Part of a small language model's weights: LayerNorm before each block.
Each number is 128 + 32 x the weight over its row's rms, rounded and kept within 0 to 255. Layers, rows and columns count from 0. Numbers have three digits each. The size before them is the row's rms in percent of the matrix's.

# up: layer 5 MLP up, 2304x576, rms 0.0302, rows 390-449, columns 192-239
# down: layer 5 MLP down (transposed), 2304x576, rms 0.0176, rows 390-449, columns 192-239
up390 110:169090069092121089097137129179066118101172177136170104116124141107127137167157137144140093091162124154160143147088144094149153148094170091116108
down390 107:091179153195130135163137117087083151090151100176152095140063137124134157143118109127156155109103144065151105184178127134135120094116125178072115
up391 108:172133111123152124172144157102179105106138145108099108120105139070116150082114087074128150150142127134100115095136125152140144112163119113134102
down391 093:068176119105178108161188080118112131128063098126103106102117172105185078159115162122098129094121110128183106155130081152124137085041132126157126
up392 099:107120090148136073083124113131147133087141073107122101136100173182110149123139133133139133115132131110126173086097145122178082129097165137134147
down392 106:158117140113106194183150128119100159154105130117122115111144100120113139137164150121115134154120169088138080151155123175148186113156131065078159
up393 098:140139135107077100177082130143109118139130191120182122125136178086094117126111177116120168091130082161104109094093081108149164148096146123137130
down393 103:155127084079105131140084138078165080142108114181119169081175115131079112145096126143131170133104140144091113111144058127142153116110114184094179
up394 100:160125094097082103145140151181188160133120108045165125124116147088032104080139112140119153137139116144141187169130150123170135135175162086132057
down394 087:092161137119143097107142140107109113144157114129133175132128151128119087150104155116115112117092164115088129102110074108107102196123071124119159
up395 100:162144144150107090146156110146093147128109144091149059185121099098096151069135137099086165148107101134194112132148122100077114135088145130169094
down395 093:156112123128125117100152155124088103168168116136130114081150157039109095105141136148139077194136133133115105093077141131094189174202144093137172
up396 101:139093140150176139138141066121148141064094109109125083124106105075092132166160048142160187086156089117099067134175200117135150168115116104192106
down396 099:126090144110140121088144129152183073112138104160096180100142140174142201066118140125161206134125108107085129072130171096155174117127087139113133
up397 091:183140114107091066130118178130156125186132138157170145124093121125150110116154159109136126133146151134170080162142137159076139088169122144172126
down397 103:107102118123165151129159147117149156122129133158126117122119113089117094123138169179104172125134122109123155084106124097140150193111111096073112
up398 103:144092158118155115164176131153219131125127128134099129153118125099131096097108147143146157182174118180132095102165188097111151098194103154122057
down398 098:136137174128150115193100101135123126117152130119152128091110111137172120174168136132105129108077146153172110156113109110154104104088146118136071
up399 101:110127161125120090101164167167128115030204144105123111135154161166108131091155111097131136134143082143100138079127112091125146174119162142112086
down399 097:121160128114045139135169150085160162204122150132176116099130178095084145132163160157120148140083110104115111150093161139090129114128131168162129
up400 102:132168130113121109174124150177126091100118170064160175141156078090125122103131140108141162139166151102109172123039104143150147155111150076150143
down400 103:152145124133184120144102137093109157155113111136167116136152082133131136086159085080115139136115135065101086151173115092106110132168097080167150
up401 101:158120146092143124127132090103194101123157111133134197110124147093168120175144187151144152131146142148117142095122169084133127146117095130142122
down401 099:138108098141112148064129067149210133124139114211091140128079153129117193115074089111126162127106134140120148159087148159097169097148090153178125
up402 097:152124125136147168145204161122082145114171143118166139137106093068158119111152130119113093150068115165141096125216152118066162129135161114141130
down402 089:133068205132125202134106155083086115112160133189118127104178096112092145102107136132147166166151130166098203115135058165134139115108128110088146
up403 098:121097088120161108175153094093180093083192130115101148139144138134066132070127191131155155145120126116136127121123168109127128144102140091173125
down403 089:121137101113035071135082077143140109117070154164144075133175138043076089130147100143158193170093109118141105066084118130105143094085143158166099
up404 094:099089108171131112105104165125225164132164119124191106109087110068091132148083146213159168131145099094087155145145158108146151119114127144115095
down404 096:157174128097135188113121158160102127126119079104131067156158096152146102163094107141132174058113138115092154080183152174154113083155073125145157
up405 103:088093120077084141139113084164183143168160143158146068149103113098124115048111178122110122102157115068085182151162155117117127147148154132203080
down405 098:074046090145138155157125094102158163084125101147089090078166095115152123156123079144067089154176131129110104057095117070144041176121142057097097
up406 102:121055125071118139119192166146157146145177162109159149159124175131100105079156128164132105084130165150099074095137100093108074144145216106144123
down406 103:089176130117145084137124114123139165133069146113103106076078144127112120097149139126132107125185166101109186137117137153149094155187119149121114
up407 094:127170071080108085133151172158096191144055115108111143138127123120122095114135104164159090147103196065186144115111139126101100146134136115101122
down407 111:159147162162165175089165124133109093151170138160082114132115118148138134098105134140124210115106092234097120060138144164140131142108161104122167
up408 103:129087131107051191118124129107159088133114173175127154126061124151163168092116130104191103104141152114132079144107144114100162140118164131123198
down408 108:129143177156156084133130160173161130137141145097191097131146122073123162113171177141093166152064109108128144084135090161146129126134086034111119
up409 099:111155188148108108171138116149114164113144129151141087131117112119114127091160137151120155155152151114100156108122119146127176172119126110104059
down409 099:221127132202162135109225089085188110155123083120187105100156117151165147128146124095128104101182094150144102145090150095119137127148050114126168
up410 093:161141115155086148127125100180141185182145156087188144145159160125145125192207094099121147181055133145179093104101101186113191167122108170091138
down410 084:178134119114156136160110153074137160139126064142082159127103118138120163186122127126160154101170163123054127156197154121139083143042220135082103
up411 101:125087160139189091201170099120108161057093122108192150136092141124148107116090125141143149166121176114132165156100143081162139092115090123116114
down411 099:141074132107071101148140170125158102142145155175134126103143070150042154104132125133095147161116090134137126173112103080136086141152133088116127
up412 104:141065094172216139175130130218093139133114080198136139138146170146100108136099162106150116097115160131131110187163180093154141106133138072119078
down412 103:118124158099142134170115087197088086129112126127093093075156160156121136120161147118145152120094140110097148102151136164145133139114099139132073
up413 099:127140131107090175111159115144152184175118140145126130149114168130121141131138138104140145149126096093206130126129114128143094084129197090160103
down413 106:144087100117118113154120133141173151158151161096115138101106079067185069152184105168146078137126096061151153134147151133122165150146139133080125
up414 094:096066124122080111158079150117167137094165145096156168178128140112111161036173119134141152148167097178150089172143106157167105133084162092120169
down414 098:137079126136147105107132124106097117135146096100155108061131110069139101113132126105158098108140130087118165136152109161144068111141154165110092
up415 102:141092133110139139153096128212089135121132188128096114176142162144132127127120128151146074079159111133115086084141163094150134099156149101148137
down415 108:113149142088147169079084144077123094185136117172144107124134144119140117150129180116118132186088132139096136129181110124114109140118137120125154
up416 105:116139140112096165100096136210146223128136182111133124156092143134064061109128061118203133120162089130102121113058116144143132157113120099135106
down416 105:157100130123089060196098119158153122139188113200098103133107126111147106116140119183068148117134144135144186098144136188140123101091178104143093
up417 100:122097125126143103151205104140115123107076150150132127154186150081133163153155115145146156085136094119172066163095166172067106134124142139152155
down417 102:143161078145132111146118176134145146077099111140118142128158163119127174161079157104152122151129067111130148091118148106154127085122106140105164
up418 100:149119108114099114160088161145155120133125098139135122185077149040157150128084151149120173159137142098125107152101127083114227151143046123133153
down418 104:120155073099095137095155145137157065129136112072102099123145118215095119116151118111082093110119123126123117122153132129120104104133164077125115
up419 122:106115172086157087169153158122109165098148206124161150117148141055098100142155098094080135135118121132139106103064109077096108141097143066172067
down419 115:152129174152135191179073141094118128113124205133168128164124116115121086113125138137150178160094142116122126149104089069109141171037085168175112
up420 094:151150084157135120087126121143124149092145108133109168149159160071152151136101138135110114136089119074138150154147107103096108115163150138155193
down420 087:134148145145163152123131160163135130148152113126190133148142145105185158147161128173139098110057147145158121154169211151142094116130183093139111
up421 100:110115127149138084123146131131097116176110127141092129163133093119159186147156109146155183163084087075195153098147117171057112120137144093145147
down421 103:141099145051111091120126153128169075187094145143051165156114129115074172081113139160129223131109177138122071132138157115132108107115103123106035
up422 116:127131125124130067170096124146171118105181144115152124130143133089128188119137140129109139160086144046127080120101132106112115134082121147150089
down422 139:112168176112135069144105057130099143141095106128087062113146135088117121097158130172152129181079111137110130095078129080140102112106127161098094
up423 105:112123139132134130163127097158148117083178128149159144183163126113159151165121097142109159077170113071082132103104118134205090136127129117129112
down423 096:101185112165167109168158127178091168156081137119144103094130132147111137132105180087079135127105100166110136141161171149061144105106123204107106
up424 094:099140189101072066163092112107109164136084113123148109171197133084161083124131179104105146081160140104159104104091098127111129111105124125147119
down424 105:151136136162123126129157064133167129152142121135124120099034178193110109112140125116094103125120176073103118097123149140130146156163146082149133
up425 106:131114113096113153085164150082201196124140116033132135183042158143067081111151096109159135176145150111127132124120130129111147113153120117139186
down425 104:151092120136101108125121149080111154165103111188054112171165160124141119070106150175120149106085143208169073161108113087118137123105157172128067
up426 096:140092160138122113147143148171172128139098156118125123136062128163154095176201146121139131156128110098129107111087059142139129107141091118124092
down426 088:100126127142144096105155114121155088168091172154142118111085085138135125102075121108136119153155113096194125104114141123086097145147124109128149
up427 097:134117126094163153154141129144115161122198136120134172130137179133085085090133166121113135152172109138100170109178134173142113134073101118126075
down427 093:170109113154201105185128079120145141071098121109083141160134094101075112160093134166095142120117134127134158121170110122124098132149169186162143
up428 106:158105173175129060091082171124120103108132134127151116192162150051147119099082146123127145164081107026138057150127109115109091089115135124145166
down428 125:156187163093119082109191185089166103115139149119137079128127114151137137074135109165134162128167164116208087143189140095098109126144124065103175
up429 100:117140118144070125154134143141105092130159139191129140148102096099139132164095095127132084086099162101147103070162174107118164119171228171159155
down429 113:148124082186142156132174156094112108116152107061147133065180153107178183137094187122092111149113094173127154134121114153113122200174103129062118
up430 094:110156084111053098136124127155125133059097156106113059165178193109132132093166119162139093137162099090128108117108127118072113127127124154120087
down430 102:138089149115222190098142100139167102174094140100109144189105157133115095114087114089079140135188176146088111131125164120138115121121112136121148
up431 107:154125090092105070127168153197187168133135140154125128160110165145134093113157174150163103127101165103096108145156089070151124103120217067109131
down431 101:105105095131152109139134130095148115101136168137166153124148076141160155118096138109157096121115171136091108129178113095119225146137099118157136
up432 101:121154162184153133154111110133133136104105144120202121155143109047140135174119111145198101113097111154130154117123106089154092119134087125141157
down432 100:111092193176143107123098170182110108151132094113127157113121139165117122085122152185160151090163146108125163121154205075112124099156118093115153
up433 097:130076057170134099081145119130118198131179117107155090126153142114164138114136152142154178147171099041131118111137170144134165127105208118127137
down433 100:127136129108208141182106145116185129149163131123073078138070172098146134161056109189160131111063156159093086099128157137164174149148143079128109
up434 102:135149128124121154171140151117157150087142159101167140086100139088116063141120130076122132106129158110083120161090117117105053183127136125178092
down434 104:117148128110159035090096084144125069137160056119138148156125125175101091114180130110093113102093123115154126094160090117113179144161142076114156
up435 099:100132126170121149146161143129086146121097170137146125165100094093094162141133123135131173126134139162131139143148177183125111150131173147142121
down435 097:134136110116187107111151155159136110150154132093137153163148107141144095128127075104156109135032118089134117122127102149192131113130159103129155
up436 109:130125108101072148166109133166127085136174163074129129156141162165136096152152151091083142110150140100131118151108164137087121144143073110145135
down436 127:110122090154098128116122198161063120135143099103163141152126109109159135157126178117161154141113145119107112134146153138162154142107131073125072
up437 102:149145134086107184112121123116166105081137105137108128120090132156144190107071157085110137157153169114137120082191129132105123172180096118165111
down437 101:097086121135123055108131164100129130112086148087108119144131174159135047102157108161147142136091147110132117129171134145158116145172147100104185
up438 102:147152110137201145091164101118140173103158131157070139111076082157114137117122074102182142144069144078103164125130137104157180153184159108170057
down438 103:162111161151039077128103144095161160181094085064121133146101111059109146075051157121160143143127118162205084169075122179154083102162103106081090
up439 104:112156075086111099124149175104100125078193176108131147145159149073049092121155144122126143077162072093202138101120128143114071141083154112158031
down439 112:164090155120108122173166126074115088114143144093127140081155138088096119097203174138155126150064163126095171129155175073097129113160157135156140
up440 099:128128102123144077126113093126107174079158153102127126147128102061095060093088129193117067162112111139156076110135141090074094132109155195155159
down440 114:129100086103055107111181110147164151111126107113095130128146189164124159115142172130165099089137159119158134105136139075168137164173107129152182
up441 109:159100138150139142159159146170105145106095159062139137103143142138093120118171087136105153131172089191095148161121103118067094177196130101195137
down441 107:147125143112128126158132094137178144160091158110058104101069216100098093094107145111123084134126132132121155105094071173164085125082150158111115
up442 092:131139101125064167098159140164099065127146140136154146119118200186105082168125118117155124140143076085107154162132151126112155147162120156133187
down442 083:116126175098195118128123042154123112162117110185156127070112121131100121098146137172104084132131132152144096057106192093058157176119138197127134
up443 108:199103039141072089174088115109189103104132150079159132098159156117072144129172165053092133110128168181125124170081103160136086130155196109152111
down443 104:145083115164175143122110107205150152157140122094107141119124089127144099173181084107135124144025129227094037076163060109175148112135136106140132
up444 110:146109108182137066090159163095093147097142133104153095156114120113081087055139154107104116153142106114156169128139130112103183182192153110172158
down444 105:072150126154143186102163098061154167117094173099094135096124149100134114121183120162097154118118134180132156160099110034114081149106121192165109
up445 104:155087141194129166156128144174143148107093107124111177097099151157147110099095121116168130128184107088111160137093152114103189075185173145144108
down445 109:123135138136153070145189086162092131164079136126142112113077110126117119132174143136132070081129199094121127085156089047129125154080129063108111
up446 105:183114105132130128131074102113180100178138170137125104149061145114096155073163127143138208191093094154147105108133124061171094105142098183157090
down446 113:146161155082146131158195163088166092105153150099109135076101120110120176140143104113157116131159118097116150178065134096083091132164174144139103
up447 094:144110128138134156154118129133115101104124142119102069178138243095064147157132153126141173115154098122131107136143146129163123081084093086129126
down447 088:131137190161205122167159115119122101112077145100089099093145093129148134179126134104112134152109119086150117140121114099113110141124169156141152
up448 100:120111141038151137173090089134195152146078157077111167155151079098076085091135078158136157127150139122118179110066179091141086129174148110156005
down448 094:144159103149132143110132179154164166130180108109113117120110145196201152154047136081132071148164131107125076101115129134129135120136170108095172
up449 101:119122099161085080113121181139123167132140131142093147121099148118084151134149138117182145091126114124189084154120169136108172125073183133132152
down449 109:161136116080147114120118163128116110141124113129138135087119133116130136112164151126143092138123160069132151149125166139092100087141148110104140